Weights of a small GPT-style language model, trained from scratch on English Wikipedia.
Architecture: tied embeddings, normalized queries and keys.
Training: a variant of Adam for these matrices, 267M tokens, 4072 steps.
Each number is 128 + 24 x the weight over its row's rms, rounded and kept within 0 to 255. Layers, rows and columns count from 0. Numbers have three digits each. The size before them is the row's rms in percent of the matrix's.

# layer 2 attention value, 256x224, rms 0.0513, rows 194-206, columns 112-223
096:129125134125140124109119127117113104112149107097138133140092123124143108113148141144104138068093132102162130143159046090123086156105191129133102063137162113137128089133128125183085144095133133110127132173094143188148137126130084114102159111095116109129098114130123123106130121133097109133128141083143138111145067137115132165137112198118
108:142155113100115107119140127127193115120107131091128107092122155138123111103124137112160099110172095095088144149113091109095136141139181144100142166142192127153103149115110126164088128142132153137124130065111109107095134143086147099128138113129128155121134125115105141152137125160156098162146124132125159123155134115118145092127125049119
093:103135108119146157125090130097143131162142117110082116138143135097123125115124144095120144088135130148143073121183116060182132134113165164127159141119140119142152095097125115124149142099116119126097102119112118119131093090138151117156120088133149093140112158158116141138159138168104156153081123124140110138137078121149164107129129146141
087:141132125148179114166109128077092126190134123108133123124152107147141166122115126101152137131126143145117119118132122092147120100145134107150183067110081152126133140104154103128139126121103102171172163141137155139139110084148114176122132083154159108116089146151137142127112197083116151160105119121116074113104132091111084168077123114129
095:143130120136115130165081111102128136157113164153129098131158117130096141155124099105098130183128142096097143139156125100111101154139095162098132132130120154139133069130140132098148164106142140176135126107109146107134108104122139102150097118155134150137139144080129140115072153074135115165155070131126190128160170105112090145064100118108
104:165149091159113166114119164104092142150130140132092174150127142123157124167114115102135128120144106158153127129154159118110159087117132136152147120094122154099123108124143145106145157115148134104122135133133130090135107136167129099153116098187152094140128147075132113124098136128106149172095152116119086130147114121139154120117100139071
103:106144148076101109106160122151157111103127124114110113108084136123148122097163131170129135120088096113156089125097100102135137148143194119135136120163158102131110154122136098157127103131119150108151150122071113144116112171120124112126135146135113147149107110138095116142123090136133104154143107144121118087101073132127073138128144138080
105:172140099186089127156114120124137150171163126157111088085125122122120156134107119138152115103136104066107173100148152116125150119141129163148113095079121152120112132124126146086114171113160169161135115146133122123165114090178142106151134088095119131080099094130135143077113139096115117153130124104129098157167112133122123163087125128131
102:182112133169188114131065106124148104151131132147136128140133112148138152192116132117121097095080132120099115095138102125135153105139146157145131119101111123127142101102131130144152145134153116162147123148164109166114105155134083138123138084105120075089098116102128141075164162091148148125137142166155095131138068101086101153114105124131
102:102163122079096118104161089096141137119108131117147157112079132117159099084152156146104104076127077107139096156138140143092116141161149135119112112140108058118137155113123148155149150123130158096120138119109154122116165132102113129143114146105118136126109152095144127120119121139130083108124074109116175108151121119086118190124126149118
102:109100138164147145145083153106123144164118140146103088136161113147127138160121114076132111093097156127121139102148110105098105134127110183119171146099132148129155105118135171081102128107139112145130090167096148134152103135118157104105142043161153085102140110164133131099154161099094170130132114158143125132131142133142119150114100153095
096:165144140176126162145154161137146183141109145118117103148130132104149113116145149102134162147119113131125130122135142113086123149098110080124133119137152165139111161139169113135112094125126124119116098116116121103131150145149135128132174126134146128158115120103111124160106126133144106107132118103107082147088139126182154101099128081105
090:139175128161113121080129113164136099121149138139097121132098131093129151127129123121105147142120085116089068111096139123163142135142176111140127096128134090123118072097102127126135134124143103127123119152141102092150097127145108115177143153073138148136115161148112139137101145097154105129133150148123124176143131089131107113099157111120
# layer 2 attention output (transposed), 256x224, rms 0.0457, rows 194-205, columns 112-223
099:134157123107120125136123103150171135123121129135127132160154137122084133146128137082158118175150125169096126110076165147150142097158093124135160179145098146127138168139108108104183143169131125136126118109157098111109145104101167162135076137165149148129156156123122130162142117134163149149126116189130140116111177101135120077143144077146
097:126091134119123155126126120103078141156137154163115139129117120137150169110145125146108149132103120135147125116138155166149127062089078120149131106076073133102154113114113117115136144101134132135130130187154143119165079100129115142120133148106117130146125119130124115119122120104123135093115117113160108132113128132138106150120149159145
094:127132138121129117143153154173124116096108107115143129121115097155139143140123133147125126140152151087114168117050126161112123157102083088137100130122108112110102135144088128140115109158152144130152141104147100125127208195107104145108152162138097165110161138094144116121114139119148112099129167139138159120140156142117135144129144112123
077:119129152113108114124166144187176116086111106117117133104136170122111063129136119152116130113142110076135104129116128144134150200104119135129092162143167100107116114154111170134125065159134151118117108077109097116139201172137121119119133151149131143129160129111123128115161107153136122103123126145122160118147133144139149129146096145117
094:106128143122166120114154125157096103110159097122146145131123118116127078122138148139161152085127126146129090103072092150146157125120165095162123101129127076098102166123103131146138086160110121098102116137120112127150160124131116156110168140121126107115120129161119098133158138172093145134117186136153056103118089128144134145188128119133
089:099125167136138125151137120168139126126121113107157107117125100114113144101118140142128127120142128109112106111132109143121117183124105111145107119128140102160141128135119113143126055138123120160133142084105089156148210164106131139123142138116132124106151132173133142126151147120119123091116140136123170126113134132101131143139160132153
081:173100103162121129149105095105108160142120149156121129133151140138121160132102144111131117130145134154118153145156148137107124053090103122092144136103108149140156116121119159104108183110134135146108079167184170109129078087105137126117105126107137122137150121134147144149139147131147138107117133110145161167132161114139165120124135135159
096:083121177093179091102140117160114089104133125076136173168111133137129083120128141116124142153110121173161066144116104151115145152094108123147137125150141094142144134128107125172144057148103122087109166108091105135148159130101127153088146126173133111145147167100111124148145130164132131139110110161109134082108166114107107134178150124129
089:085144153108093141125171152162133117119130114117139152123137167110100071071125125126136127154155113119170120135117128137133136182111091106159124138142149143134113157138104127115126055145131145096123176084073098111153175138135166158110149140137141134132129162137124137116116111153118116127087113130102144126133162153145153101166154101114
102:164058122153153119145077112149112137121163150132117110157145114121114156140135110097145142182112190165126146141107140116173133084105123128098121134140142180137132097155104114115132173112138100151125115150150144150140062077124141133103133115141134125148141096177100143164142130154142146138144135142165062135118162105183120078128114121138
083:104146137109136120121166147189144131091131107106165152108126114115125096120108143146121126151169101105124107130128121157116139173125115097152105129108141107124108155124108098155141082158126136128130162082137082133127206154152088167147121174151109126128129167093156124118125130154135112140107161141121119128122125143127132124147160099142
106:115114114091144102129114106107094100129146115141123138109094125153146173150141142179108100086150110138113089164131149145136119102161146141160097139121121106118135064104095150130137146130115136157114159127142126146127113105107133107127079126122108117125133138139137121107121120114126120124120152146163178133158118162075110154150137186144